config.toml
n_head = 2
vocab_size = 4551
attn_scale = 0.23
tie_embeddings = "early"
parallel_block = false
extras = ["local attention windows", "gated attention", "a norm on each head", "hashed n-gram embeddings", "a smear gate", "an embedding shortcut", "learned residual scales", "capped logits"]
init_std_o = 0.0
init_std_up = 0.0594
init_std_down = 0.0
optimizer = "cautious_adamw"
lr = 0.00291
beta1 = 0.95
grad_clip = 0.5
doc_mask = true
train_tokens = 126100000
Each number is 200 + 40 x the weight over the matrix's rms, rounded and kept within 0 to 999. Layers, rows and columns count from 0.

# q: layer 6 attention query, 64x64, rms 0.12, rows 0-63, columns 0-31
# k: layer 6 attention key, 32x64, rms 0.11, rows 0-31, columns 0-31
# v: layer 6 attention value, 32x64, rms 0.112, rows 0-31, columns 0-31
# o: layer 6 attention output (transposed), 64x64, rms 0.111, rows 0-63, columns 0-31
# up: layer 6 MLP up, 128x64, rms 0.132, rows 0-3, columns 0-31
# down: layer 6 MLP down (transposed), 128x64, rms 0.114, rows 0-3, columns 0-31
q0,202,151,273,205,213,254,141,197,173,179,159,187,184,201,203,228,206,182,228,234,252,180,236,199,242,152,187,227,198,238,149,209
q32,147,296,178,215,177,196,235,209,230,262,223,198,182,170,173,160,213,145,217,190,144,203,227,235,137,184,190,157,188,143,196,170
k0,197,258,159,190,145,221,169,237,236,222,216,212,204,226,220,190,190,184,185,166,169,233,236,195,140,193,200,246,246,210,210,152
q1,197,120,283,177,279,315,165,176,168,159,234,226,165,193,234,356,162,226,247,242,227,142,259,333,299,136,152,179,159,197,181,245
q33,219,135,168,140,233,265,148,224,202,202,227,155,182,230,226,261,172,181,252,254,165,176,198,261,181,135,244,194,129,185,201,136
k1,217,20,252,199,192,180,198,210,160,145,148,230,113,125,154,320,316,192,213,284,235,81,212,283,249,153,200,238,95,257,178,283
q2,201,298,134,279,102,89,188,246,251,225,174,215,247,221,214,50,265,185,189,150,159,187,192,108,125,261,258,225,244,219,253,162
q34,210,216,203,267,196,144,170,231,250,229,216,271,274,236,287,141,277,247,184,150,164,253,158,89,145,233,244,234,238,196,242,200
k2,212,191,83,145,135,202,261,215,148,281,212,231,202,229,234,124,147,186,216,244,257,299,169,142,163,181,206,200,145,155,168,152
q3,204,226,150,258,144,159,151,248,196,273,210,246,184,268,304,94,265,159,176,194,260,197,202,125,83,328,150,248,196,227,229,128
q35,154,232,143,209,138,221,186,168,167,263,259,322,208,216,249,61,243,256,221,175,213,265,170,61,121,261,201,332,222,196,261,237
k3,142,105,268,201,235,208,206,219,238,181,203,222,195,207,203,259,233,202,180,208,272,112,234,213,219,224,210,193,179,205,183,284
q4,169,250,163,199,205,166,207,183,240,151,148,197,143,168,187,187,141,229,216,170,160,196,210,241,173,146,228,208,249,187,224,192
q36,184,206,159,210,163,183,111,228,262,188,183,204,253,188,214,211,185,166,222,193,221,170,154,201,196,168,264,120,154,271,210,210
k4,190,206,204,197,230,209,191,204,284,197,189,225,192,159,180,154,190,251,183,202,190,235,199,188,225,173,160,237,175,194,128,187
q5,206,160,119,132,213,217,198,202,150,216,142,215,171,232,207,242,194,218,173,227,279,166,148,178,158,196,208,236,180,165,206,206
q37,248,202,169,207,150,225,246,177,129,185,177,241,137,215,200,165,159,210,222,202,215,283,143,200,129,191,196,196,163,182,156,223
k5,209,137,193,168,184,199,197,198,170,194,158,197,184,214,173,160,266,237,202,208,215,157,185,168,185,220,180,202,124,235,227,236
q6,167,162,151,189,139,194,229,171,234,171,276,161,212,208,161,251,220,183,171,200,182,204,247,270,171,229,236,152,248,123,163,140
q38,217,174,181,214,215,171,197,162,168,179,221,211,155,187,170,227,155,209,220,230,231,144,146,142,179,164,165,135,195,191,177,239
k6,264,280,187,188,157,209,178,221,229,186,231,240,175,190,201,241,239,225,191,196,198,148,179,184,206,111,242,254,177,265,109,144
q7,197,201,231,236,195,131,156,196,180,174,193,244,191,198,156,263,220,186,163,191,164,197,223,144,210,216,231,207,204,185,241,184
q39,187,176,212,211,262,221,165,135,245,195,132,177,155,227,267,245,180,200,178,188,196,254,242,227,172,207,190,158,234,164,205,199
k7,155,220,260,222,170,184,183,204,241,216,192,136,230,197,248,204,120,186,154,175,213,191,183,192,161,182,164,100,233,146,187,221
q8,159,180,296,227,264,254,170,124,100,135,275,233,175,184,214,290,160,213,299,284,151,108,273,322,280,153,126,148,128,205,197,176
q40,180,176,191,194,201,215,183,230,159,200,226,220,224,164,214,228,198,221,201,209,185,246,230,197,192,188,245,222,164,233,196,201
k8,234,113,192,189,235,140,198,199,130,216,199,189,188,265,183,359,297,178,231,323,271,152,230,256,286,179,178,220,86,253,199,210
q9,212,276,146,180,197,141,202,207,183,185,222,213,183,197,184,155,224,165,224,220,98,232,189,189,153,185,195,172,169,183,255,156
q41,205,159,260,215,246,176,177,164,133,177,199,159,139,235,212,231,198,141,223,219,198,139,214,199,217,171,161,216,124,232,204,179
k9,155,235,153,144,220,276,174,212,249,194,231,216,227,229,199,159,111,197,202,150,150,274,176,169,129,221,251,143,263,123,263,165
q10,180,179,204,183,193,267,188,202,239,183,197,206,192,157,171,224,189,205,248,261,214,211,189,210,190,137,227,181,185,164,177,211
q42,179,207,220,242,264,227,243,213,261,170,66,183,227,200,170,273,192,224,237,230,268,179,238,275,258,169,222,169,238,190,141,271
k10,202,160,209,151,198,219,180,234,232,159,182,194,224,147,117,355,235,248,165,233,180,181,217,253,258,141,269,158,190,238,213,205
q11,150,125,277,161,244,311,242,223,220,167,181,232,195,191,185,272,162,255,152,188,239,177,265,249,248,116,149,137,190,204,150,260
q43,180,187,194,240,252,255,219,160,219,203,162,150,171,195,192,291,174,248,198,227,202,136,204,367,292,165,186,133,213,269,233,242
k11,214,67,269,189,200,188,213,242,157,152,131,153,235,135,54,437,241,221,138,179,174,143,211,335,271,126,272,182,206,268,192,278
q12,234,137,252,192,269,182,169,162,96,247,196,102,119,219,172,230,247,175,166,199,224,152,188,213,199,203,182,296,212,235,198,233
q44,204,226,212,215,127,236,196,194,220,199,213,152,217,179,208,139,193,167,168,149,187,175,239,185,205,215,204,219,305,153,173,226
k12,191,146,316,258,263,177,80,170,165,178,162,208,203,215,229,182,194,200,177,188,166,125,159,240,255,250,127,232,220,210,258,202
q13,190,178,204,232,204,223,233,221,229,229,207,140,212,218,189,238,198,142,235,180,114,166,169,176,260,213,196,219,213,218,212,270
q45,219,219,152,237,231,176,197,139,135,184,208,238,175,161,182,200,244,146,228,220,171,228,154,238,182,240,130,263,192,244,196,162
k13,187,214,200,219,153,197,195,148,168,243,189,235,168,240,186,228,218,198,247,207,163,202,216,213,219,210,189,216,177,220,238,204
q14,186,215,176,151,189,178,282,240,195,246,187,195,265,201,158,169,191,183,225,151,191,191,175,194,211,193,223,184,168,135,207,208
q46,242,198,167,243,221,218,250,186,230,171,123,233,244,129,184,209,191,204,188,230,172,269,83,305,208,184,190,281,212,286,186,134
k14,174,263,196,227,104,225,273,189,150,208,181,251,239,239,153,173,164,165,176,182,175,180,201,195,249,129,251,187,250,237,188,218
q15,174,258,185,173,253,162,217,226,176,249,212,207,223,227,241,229,207,155,198,166,238,183,227,223,216,156,114,207,165,198,161,221
q47,206,158,232,270,133,198,145,238,194,182,279,167,257,167,181,203,172,195,226,168,217,149,261,274,216,200,195,139,154,245,152,225
k15,210,181,199,223,214,165,201,174,176,221,249,162,204,234,220,187,256,191,215,221,230,164,219,238,220,225,187,188,179,186,152,173
q16,221,211,162,207,132,202,188,202,247,172,217,253,168,209,185,259,221,186,218,279,226,214,107,191,183,244,260,257,177,87,262,178
q48,170,186,177,127,179,227,177,178,224,185,198,215,199,262,176,242,227,209,199,217,219,202,246,222,179,205,221,136,220,116,220,241
k16,161,220,152,175,171,268,181,220,209,249,197,189,187,261,230,246,129,183,209,220,183,168,182,194,180,144,213,152,190,159,227,184
q17,141,189,257,245,162,189,178,191,269,225,214,135,209,194,178,265,203,117,253,110,192,271,200,161,209,219,214,212,224,195,206,255
q49,214,207,181,250,136,220,147,181,234,203,215,176,280,148,211,172,246,173,187,228,218,215,232,225,159,186,174,195,144,112,204,218
k17,164,164,203,250,198,232,140,146,295,208,185,179,131,228,193,230,146,181,221,197,234,160,201,225,193,196,260,195,153,196,178,167
q18,167,237,186,214,217,176,233,176,252,172,189,191,216,182,213,178,188,178,227,217,146,215,192,154,193,187,211,149,210,148,235,224
q50,141,227,228,188,248,216,183,214,251,237,201,216,267,161,182,245,241,135,190,223,139,222,198,215,218,202,239,202,228,283,183,204
k18,98,266,172,194,270,213,301,181,257,233,183,220,283,185,197,179,151,239,193,205,180,271,224,210,253,175,211,149,224,187,210,284
q19,170,206,177,213,260,249,184,178,258,191,235,230,210,196,167,212,173,234,212,205,219,218,200,201,222,234,216,148,252,180,216,268
q51,201,182,213,175,271,235,194,201,200,224,212,154,145,265,254,262,209,200,243,220,243,209,227,209,202,175,186,182,158,164,244,198
k19,202,249,237,160,192,202,229,223,210,208,190,233,266,245,208,242,186,215,212,192,232,223,175,167,185,172,215,148,193,175,149,210
q20,206,180,149,216,239,174,225,132,171,121,196,195,159,187,148,216,241,205,163,268,224,214,193,142,165,193,233,194,128,172,160,180
q52,202,255,215,187,182,203,182,182,211,241,256,247,179,203,153,181,152,168,160,248,182,236,135,225,208,214,182,196,241,230,114,192
k20,184,169,160,244,207,192,218,210,191,214,218,206,214,157,180,194,182,202,228,177,158,241,198,220,225,229,168,149,138,190,228,226
q21,165,256,169,180,152,182,215,203,326,162,185,208,259,232,152,191,219,272,189,205,165,186,253,127,182,219,262,139,174,200,177,250
q53,218,136,222,177,192,226,224,259,220,204,170,189,213,204,215,166,226,209,156,172,188,128,231,217,233,192,167,183,182,164,202,258
k21,232,189,193,244,172,199,206,254,260,209,140,206,234,235,174,262,200,231,174,203,238,234,258,107,222,158,247,213,288,209,177,222
q22,159,121,234,210,179,202,244,176,233,171,209,238,196,169,187,199,211,137,176,154,116,293,169,122,216,218,197,152,227,216,174,195
q54,190,198,157,185,182,177,203,246,214,150,251,247,234,171,218,221,165,204,282,259,175,323,193,117,213,176,248,194,220,312,161,194
k22,176,184,196,176,177,157,208,166,236,122,217,241,208,206,165,196,167,175,211,197,181,255,246,167,247,187,201,217,189,278,164,211
q23,198,232,164,168,137,131,244,256,161,177,279,145,233,230,182,221,210,180,238,201,176,203,190,205,229,147,205,171,158,209,238,239
q55,197,251,257,278,195,165,255,197,229,167,214,228,253,144,156,133,220,134,117,122,161,157,177,253,239,204,158,183,226,193,150,241
k23,194,267,156,256,164,150,243,205,178,176,223,203,234,219,84,184,209,200,211,204,154,178,197,168,244,222,205,187,231,238,207,183
q24,195,241,256,192,181,180,211,218,253,190,203,194,122,170,198,189,230,232,198,220,243,150,235,252,179,185,232,181,172,274,151,200
q56,151,163,199,176,158,162,242,253,188,187,187,193,237,223,156,167,234,186,205,110,237,126,224,188,179,235,240,260,204,209,258,260
k24,224,132,208,202,212,197,160,263,279,182,202,217,143,216,159,201,197,213,130,213,229,167,280,229,175,231,216,310,238,219,191,207
q25,137,214,212,225,201,197,147,183,249,301,188,153,232,209,270,272,198,146,242,166,228,247,170,214,197,174,160,226,215,263,179,242
q57,204,207,237,204,172,239,169,183,178,236,176,176,170,178,193,188,201,228,202,221,286,230,276,236,170,172,169,228,178,169,172,202
k25,183,154,239,188,147,240,180,115,202,254,206,163,200,211,197,248,238,195,213,191,248,219,214,265,178,274,201,205,186,198,250,174
q26,173,239,134,174,182,241,267,148,238,193,165,172,243,176,161,172,209,271,179,199,232,184,227,194,207,193,208,174,146,128,169,191
q58,231,218,265,190,216,167,232,310,243,193,181,237,173,225,209,204,206,192,148,109,253,151,192,231,218,167,205,262,189,281,161,177
k26,218,203,179,207,130,238,250,210,193,207,203,218,242,234,176,250,205,252,149,212,237,219,243,157,274,211,218,183,202,236,199,114
q27,163,199,124,155,207,199,188,136,192,203,157,224,205,169,210,163,193,192,188,186,262,249,132,247,166,168,213,153,162,139,165,144
q59,202,183,224,172,144,142,201,251,201,205,257,184,204,171,197,224,193,177,186,231,295,168,260,222,221,133,252,197,84,219,166,227
k27,171,168,147,151,139,217,160,215,157,236,240,261,205,187,157,158,250,189,211,169,239,181,208,182,191,209,218,187,122,205,193,127
q28,211,157,257,200,217,258,173,248,155,235,256,170,171,210,156,193,174,142,206,204,234,189,217,190,202,235,150,223,198,156,241,203
q60,175,182,229,222,180,238,267,233,212,185,261,244,202,186,224,201,259,176,156,172,175,187,151,182,223,201,230,153,232,151,194,291
k28,134,188,231,249,260,232,233,218,176,204,193,198,224,192,179,142,210,175,214,150,209,167,202,221,233,228,164,206,213,163,272,205
q29,204,185,166,185,195,192,209,215,219,170,206,205,230,191,203,155,143,216,234,190,199,246,175,230,177,191,264,222,202,191,193,199
q61,239,220,213,178,123,218,177,222,281,185,223,120,277,189,233,209,202,208,159,173,186,141,227,105,226,170,223,135,225,176,139,255
k29,233,242,210,207,209,239,189,237,186,156,209,213,227,168,190,155,179,177,242,206,178,200,189,160,200,184,193,208,229,204,161,142
q30,206,149,230,147,260,231,203,202,174,214,153,144,163,180,190,117,159,225,228,152,204,157,285,241,186,187,210,221,210,195,116,209
q62,213,166,229,157,215,203,223,202,185,239,142,163,200,193,252,176,227,172,166,165,199,235,154,203,221,193,205,196,178,185,164,209
k30,224,102,222,178,152,156,166,271,202,214,218,230,178,162,199,142,275,144,186,165,204,211,159,233,158,236,180,238,248,246,220,225
q31,233,255,227,198,227,231,173,209,240,256,248,166,265,176,192,201,226,206,260,190,232,230,249,214,204,186,199,258,213,241,218,193
q63,240,241,279,268,176,270,231,267,233,188,169,303,236,177,161,229,199,280,197,178,215,167,155,230,268,197,213,254,263,164,215,211
k31,215,243,245,237,244,230,218,166,230,164,153,186,287,220,210,223,221,217,187,174,195,294,235,236,256,198,241,230,266,204,195,201
v0,168,213,230,186,173,281,127,209,155,209,232,206,165,216,177,168,221,208,228,171,187,208,205,248,164,194,227,214,245,229,164,216
o0,171,152,224,205,209,166,204,150,246,168,219,158,184,238,175,160,175,257,159,190,233,253,241,193,195,249,149,181,237,166,158,159
o32,211,255,196,226,284,193,234,214,232,117,207,187,200,227,236,264,182,197,119,232,236,180,222,142,236,207,212,181,185,181,228,232
v1,160,225,195,196,133,189,204,108,217,162,180,216,239,157,227,176,233,235,202,190,172,224,261,215,190,157,178,153,190,199,222,313
o1,163,197,167,186,225,152,186,216,141,100,224,225,173,221,139,235,228,207,173,200,141,150,170,137,240,227,184,101,261,174,197,179
o33,186,163,158,194,235,184,170,250,236,294,168,158,177,236,145,221,200,195,197,186,211,120,199,228,201,310,128,168,196,239,232,74
v2,170,176,190,219,212,263,132,144,154,175,127,215,192,231,281,177,198,152,167,200,144,145,211,207,209,206,161,196,178,246,178,222
o2,237,124,195,225,200,208,138,227,176,100,213,239,224,217,202,203,118,225,212,258,134,235,260,167,183,136,226,202,149,290,96,172
o34,211,212,147,187,146,164,231,187,151,171,236,209,152,224,146,252,153,224,152,152,218,250,204,124,167,237,172,106,255,132,161,150
v3,222,134,173,179,208,193,252,204,172,180,216,266,199,255,174,191,198,234,187,213,139,250,200,216,181,226,262,161,174,154,202,221
o3,233,107,102,189,174,156,202,236,147,185,180,197,191,228,170,155,178,213,238,248,221,268,199,122,173,191,186,211,172,147,226,155
o35,167,245,247,252,222,212,108,166,297,243,220,138,218,200,270,183,234,219,210,165,235,119,197,203,220,192,193,224,190,245,225,182
v4,243,211,234,284,236,298,161,200,247,188,205,178,204,243,230,169,228,249,276,259,211,208,260,185,193,205,178,211,190,193,229,239
o4,174,262,131,182,115,185,249,234,218,148,209,258,222,273,175,197,172,165,117,181,196,157,233,129,228,157,188,191,223,156,86,181
o36,135,164,222,216,243,93,212,148,184,236,236,227,158,267,260,277,237,139,129,130,259,168,210,210,247,209,230,200,237,148,214,263
v5,222,136,160,167,209,171,231,237,239,209,223,255,115,207,198,182,218,159,106,137,197,126,209,214,195,174,178,229,197,213,261,161
o5,193,125,256,229,256,163,147,205,144,282,238,195,204,282,287,176,225,224,212,231,153,162,213,248,208,152,143,195,196,195,255,152
o37,240,175,212,179,211,266,209,163,126,155,185,212,320,219,183,191,181,202,265,220,184,249,254,137,210,178,290,196,174,214,116,226
v6,145,255,216,243,187,231,193,222,148,220,232,185,167,114,232,190,171,138,242,199,189,161,222,218,231,195,223,220,224,151,193,201
o6,209,271,257,206,237,197,247,175,236,200,123,210,197,190,231,241,208,250,193,176,235,189,213,180,229,189,192,144,225,201,220,238
o38,254,138,194,170,206,248,199,251,220,182,145,209,156,287,145,219,172,198,135,206,187,302,197,206,128,227,92,178,225,217,249,210
v7,229,182,179,202,241,145,231,216,150,180,195,226,253,236,187,213,215,166,201,131,125,222,230,199,194,219,309,215,235,169,234,122
o7,264,172,125,177,210,172,236,228,115,272,161,151,214,188,142,184,194,197,169,287,220,184,183,219,202,215,114,233,174,200,215,145
o39,218,233,254,216,149,233,161,189,253,187,253,171,194,187,266,165,117,219,218,212,259,178,192,199,220,178,199,131,176,223,185,271
v8,246,229,197,214,155,182,200,221,114,256,172,154,258,219,194,214,185,209,179,182,157,226,249,216,211,190,184,272,205,181,192,193
o8,294,127,105,134,214,202,243,217,274,264,249,185,147,205,156,226,221,174,239,308,229,252,177,222,168,127,149,301,229,264,269,167
o40,182,209,112,214,215,211,182,222,305,143,201,172,120,162,236,167,169,218,216,269,223,218,181,184,152,191,190,121,247,256,187,204
v9,224,204,203,211,214,244,214,256,226,162,136,289,195,124,231,69,217,250,258,137,148,296,177,181,168,259,263,173,265,241,269,206
o9,192,146,187,202,227,189,204,209,197,200,197,179,224,226,187,214,177,208,180,204,225,190,216,174,246,198,186,199,212,187,187,216
o41,200,187,187,185,205,220,165,211,191,204,223,167,201,268,167,244,145,216,217,213,238,224,249,206,219,199,149,216,146,201,143,206
v10,194,179,203,230,185,143,182,179,173,237,205,256,197,189,167,215,178,243,175,162,202,196,179,174,218,176,243,232,208,145,241,164
o10,222,157,203,190,258,224,177,217,177,227,209,175,235,195,275,251,217,242,192,183,241,145,108,180,167,216,186,221,195,201,278,185
o42,217,265,189,173,211,289,166,205,231,99,239,165,181,190,218,184,192,235,185,237,230,260,208,169,151,196,176,146,184,225,85,166
v11,216,173,231,211,194,212,201,210,256,220,183,250,179,208,273,208,134,224,167,182,213,226,210,105,216,174,189,213,193,254,221,199
o11,198,152,171,231,219,146,162,215,295,262,286,171,287,219,232,165,235,184,194,173,247,161,145,169,247,169,204,194,142,135,161,283
o43,166,215,183,170,203,223,165,92,107,170,184,252,178,220,139,209,244,221,202,219,169,200,246,221,108,242,218,192,204,160,208,201
v12,184,195,231,238,145,195,208,182,201,144,159,198,138,168,159,207,156,227,196,295,212,226,263,178,178,180,188,213,158,161,154,180
o12,176,260,193,144,218,216,206,234,160,118,223,231,203,223,174,140,147,225,185,180,136,175,202,208,177,124,250,159,203,214,248,174
o44,193,197,185,167,235,247,238,226,159,336,212,155,184,200,190,271,250,194,181,199,161,218,129,237,195,188,144,239,222,204,253,223
v13,210,222,171,207,157,265,262,236,207,157,180,208,259,141,206,180,261,230,193,166,202,291,147,171,142,221,279,146,253,191,197,174
o13,186,208,206,189,231,169,202,204,181,227,196,112,194,211,186,208,232,195,155,208,209,162,172,189,275,222,168,208,237,154,166,209
o45,195,179,234,226,219,215,158,68,181,223,209,174,136,255,184,135,118,263,254,220,209,227,233,212,192,146,136,126,122,210,169,213
v14,162,281,225,242,180,234,157,117,214,225,218,181,205,229,237,232,246,137,141,151,223,276,212,267,216,183,232,187,227,159,200,215
o14,149,238,237,180,226,265,174,185,233,235,208,136,211,236,207,266,147,218,189,199,216,155,188,232,191,267,139,237,215,157,205,178
o46,187,183,155,207,241,92,255,144,273,119,174,210,215,203,242,221,184,164,114,182,206,130,192,166,215,255,176,142,203,167,199,194
v15,253,199,143,212,151,204,166,240,222,227,186,141,208,220,171,202,222,246,150,249,235,115,233,180,196,217,239,200,184,194,185,174
o15,236,159,264,186,148,158,184,167,188,205,284,246,178,207,193,197,181,183,246,207,201,255,156,268,219,211,185,247,296,250,243,214
o47,124,213,268,231,223,194,158,174,204,156,255,283,170,252,269,165,238,234,239,190,167,278,188,184,200,138,156,229,243,175,177,231
v16,201,196,273,116,181,278,239,207,183,244,197,209,262,184,174,176,155,253,183,203,189,255,201,219,174,197,195,286,233,189,225,157
o16,182,178,256,213,212,209,235,171,210,308,236,101,193,193,211,183,257,171,193,211,239,224,199,196,216,173,177,153,229,127,152,176
o48,247,163,225,222,172,170,266,152,151,190,160,223,167,139,201,161,244,203,226,213,202,244,178,209,174,152,231,137,121,199,175,185
v17,209,146,255,138,189,203,201,216,159,268,156,222,287,241,158,194,131,178,193,180,178,232,204,219,227,180,246,228,176,153,176,232
o17,212,178,216,193,213,182,218,187,243,249,283,148,205,105,230,276,212,189,248,208,274,224,177,206,183,254,138,174,221,208,233,210
o49,244,235,133,240,180,180,225,165,160,142,221,233,209,181,196,122,296,289,187,274,248,155,198,182,140,246,254,179,188,274,214,174
v18,215,213,227,210,276,207,203,215,268,199,186,226,134,198,213,184,219,164,189,203,195,113,172,241,179,220,233,190,191,195,197,207
o18,150,136,175,234,183,241,160,180,178,177,169,178,217,221,214,210,248,199,186,145,210,272,215,190,196,205,189,185,187,196,152,200
o50,180,184,189,176,208,178,142,250,183,153,248,181,210,245,217,283,189,175,193,132,263,253,254,189,238,198,196,266,219,199,161,223
v19,179,155,190,212,140,191,210,199,206,200,222,285,170,198,221,200,196,193,280,238,231,272,231,244,180,206,123,199,162,232,100,175
o19,255,255,126,152,240,145,207,265,223,201,212,190,213,256,210,203,217,157,188,254,146,215,217,90,269,235,222,221,155,253,135,290
o51,201,157,284,225,229,258,195,204,140,262,130,191,197,151,203,179,248,210,158,183,124,182,185,229,189,210,210,274,228,221,253,188
v20,202,200,170,256,211,136,186,252,241,211,190,173,281,168,179,208,181,184,215,139,228,159,151,186,188,185,317,134,164,142,264,248
o20,210,189,211,180,217,234,163,145,198,122,268,252,129,210,202,308,216,268,165,240,239,219,241,237,173,238,184,240,168,182,276,279
o52,180,187,251,248,180,230,136,184,268,147,243,203,128,271,265,171,222,195,204,222,224,202,257,263,213,176,179,192,252,248,183,254
v21,245,249,145,263,216,178,175,82,163,182,187,274,95,254,210,111,198,206,253,299,135,282,124,193,164,245,171,201,223,204,233,116
o21,196,159,158,182,208,214,194,211,216,174,191,227,228,238,163,254,166,214,189,201,196,181,218,198,213,181,186,229,204,238,212,207
o53,184,186,166,185,213,216,189,222,230,212,200,196,214,230,178,212,142,218,212,218,212,194,229,200,232,208,156,233,202,219,147,191
v22,205,220,205,231,180,130,155,200,279,176,217,245,233,201,226,217,102,203,181,118,174,136,211,166,227,181,286,185,211,209,150,205
o22,230,131,202,200,229,215,189,168,187,326,173,141,207,167,179,277,252,185,194,255,241,160,122,200,174,227,127,183,98,173,287,304
o54,129,250,150,173,227,226,209,214,230,102,208,201,200,192,177,191,161,222,171,151,170,241,195,242,165,141,188,176,246,239,191,151
v23,177,210,189,235,209,244,252,139,205,183,236,193,203,187,191,189,172,223,251,245,265,217,125,176,178,171,155,142,213,211,144,197
o23,144,286,176,194,175,208,166,260,211,157,190,201,210,197,195,144,235,199,218,185,186,221,280,159,196,214,239,233,213,172,165,211
o55,216,160,238,166,184,111,190,203,160,246,121,225,188,166,134,187,254,199,244,158,142,187,209,221,243,172,164,288,162,192,239,143
v24,152,177,192,165,172,194,217,182,160,174,275,252,235,153,220,195,157,193,174,200,184,163,210,162,214,200,225,142,217,174,129,234
o24,175,248,223,209,288,128,207,215,188,235,178,243,177,239,204,194,174,153,212,229,194,143,208,231,287,287,195,191,171,188,274,185
o56,185,224,215,255,190,192,230,153,232,159,170,232,256,265,163,82,165,215,206,182,230,229,242,232,208,218,194,200,192,264,251,155
v25,230,188,156,170,219,160,178,166,205,258,276,209,177,175,163,224,254,225,242,234,235,252,196,241,206,211,266,177,177,205,270,189
o25,217,169,190,187,194,229,219,178,186,138,233,215,217,276,174,280,247,216,188,172,196,184,178,194,227,247,161,233,230,165,204,247
o57,222,161,252,244,162,203,240,252,252,176,166,184,198,145,270,80,160,210,237,243,147,172,192,239,205,213,150,275,189,198,146,206
v26,212,194,239,230,188,264,218,198,156,142,230,220,190,135,226,166,196,251,235,206,203,180,160,157,202,202,177,213,163,167,203,224
o26,177,208,228,173,183,203,174,212,166,163,169,186,224,238,259,122,198,244,174,229,211,195,239,100,273,192,226,113,261,187,134,180
o58,199,120,188,130,159,162,195,186,197,286,187,237,114,197,177,247,277,153,186,242,201,238,220,243,156,277,227,214,170,288,244,227
v27,246,228,203,246,194,205,96,198,280,115,272,236,156,188,232,239,175,180,241,241,129,294,190,219,207,196,242,209,230,211,222,178
o27,184,177,138,174,236,223,242,205,182,213,178,176,251,197,112,231,181,174,186,222,168,154,219,223,217,172,213,215,146,203,207,223
o59,153,194,166,173,236,170,263,216,229,217,166,189,253,202,200,167,130,206,160,191,195,183,253,227,267,194,168,180,210,199,170,242
v28,189,125,200,210,267,167,131,155,180,205,177,182,209,293,219,209,138,179,218,193,220,177,269,161,200,193,216,265,192,174,125,197
o28,258,178,157,181,132,233,231,241,324,215,181,186,170,253,152,200,242,214,185,210,232,222,169,214,183,242,220,263,111,258,217,249
o60,222,265,188,187,184,191,222,159,130,180,249,237,226,198,194,170,261,221,214,200,203,200,239,149,250,229,225,143,274,207,156,219
v29,189,198,259,208,184,245,177,198,193,161,151,169,233,187,167,193,208,288,165,215,268,140,167,208,228,207,229,150,215,191,280,189
o29,170,230,217,274,210,170,263,134,171,178,182,247,229,193,209,171,194,230,162,146,196,103,172,120,195,204,174,119,210,157,235,174
o61,221,214,140,163,232,212,263,198,251,256,300,169,162,213,199,238,123,108,265,241,218,252,190,198,134,225,175,222,151,195,229,219
v30,232,209,259,241,159,243,189,201,252,204,187,182,153,184,210,212,252,229,180,229,242,191,257,167,191,228,224,208,171,190,100,151
o30,172,199,207,192,131,214,280,165,244,241,193,229,237,279,182,168,185,194,181,121,221,226,193,179,284,247,229,141,262,188,191,274
o62,285,193,232,260,252,210,138,193,123,224,220,211,191,171,205,231,177,147,250,167,119,247,128,223,198,167,154,160,218,205,238,259
v31,220,212,257,257,169,159,176,163,192,158,207,186,177,182,184,204,191,158,175,230,155,80,200,217,216,187,192,163,215,193,179,205
o31,177,263,215,219,194,211,209,203,171,156,191,229,182,202,194,170,182,209,224,188,171,210,229,229,149,149,211,162,221,225,203,225
o63,127,162,113,164,210,160,248,240,229,273,224,193,215,251,179,316,250,176,163,157,257,227,192,205,203,241,234,272,218,182,250,242
up0,202,204,185,166,136,234,228,272,210,178,202,209,257,207,189,275,173,179,196,148,174,214,242,169,200,137,283,203,185,173,157,218
down0,187,179,180,232,158,226,171,179,152,164,234,217,186,179,226,242,191,210,258,149,208,216,238,238,158,289,173,176,165,231,248,173
up1,258,146,222,197,200,231,169,188,197,150,191,145,181,201,218,281,139,193,218,154,269,254,168,365,207,153,205,159,181,224,164,242
down1,248,132,202,202,244,131,211,232,185,165,184,248,204,239,270,143,170,224,205,105,200,232,215,239,165,217,181,185,183,226,154,201
up2,228,177,182,235,270,140,225,223,249,153,157,146,160,170,194,230,193,90,208,206,168,232,180,286,276,186,173,153,265,142,242,236
down2,213,182,231,211,307,229,132,223,188,233,215,198,177,234,232,169,204,195,344,231,212,218,167,198,250,313,161,114,225,204,207,257
up3,201,179,252,206,220,262,232,192,248,162,114,129,227,196,196,292,146,245,236,170,184,208,221,208,241,157,275,171,234,199,213,177
down3,205,193,159,239,162,259,167,223,242,219,209,207,227,266,151,238,172,165,277,140,185,187,265,142,241,189,191,189,183,190,188,213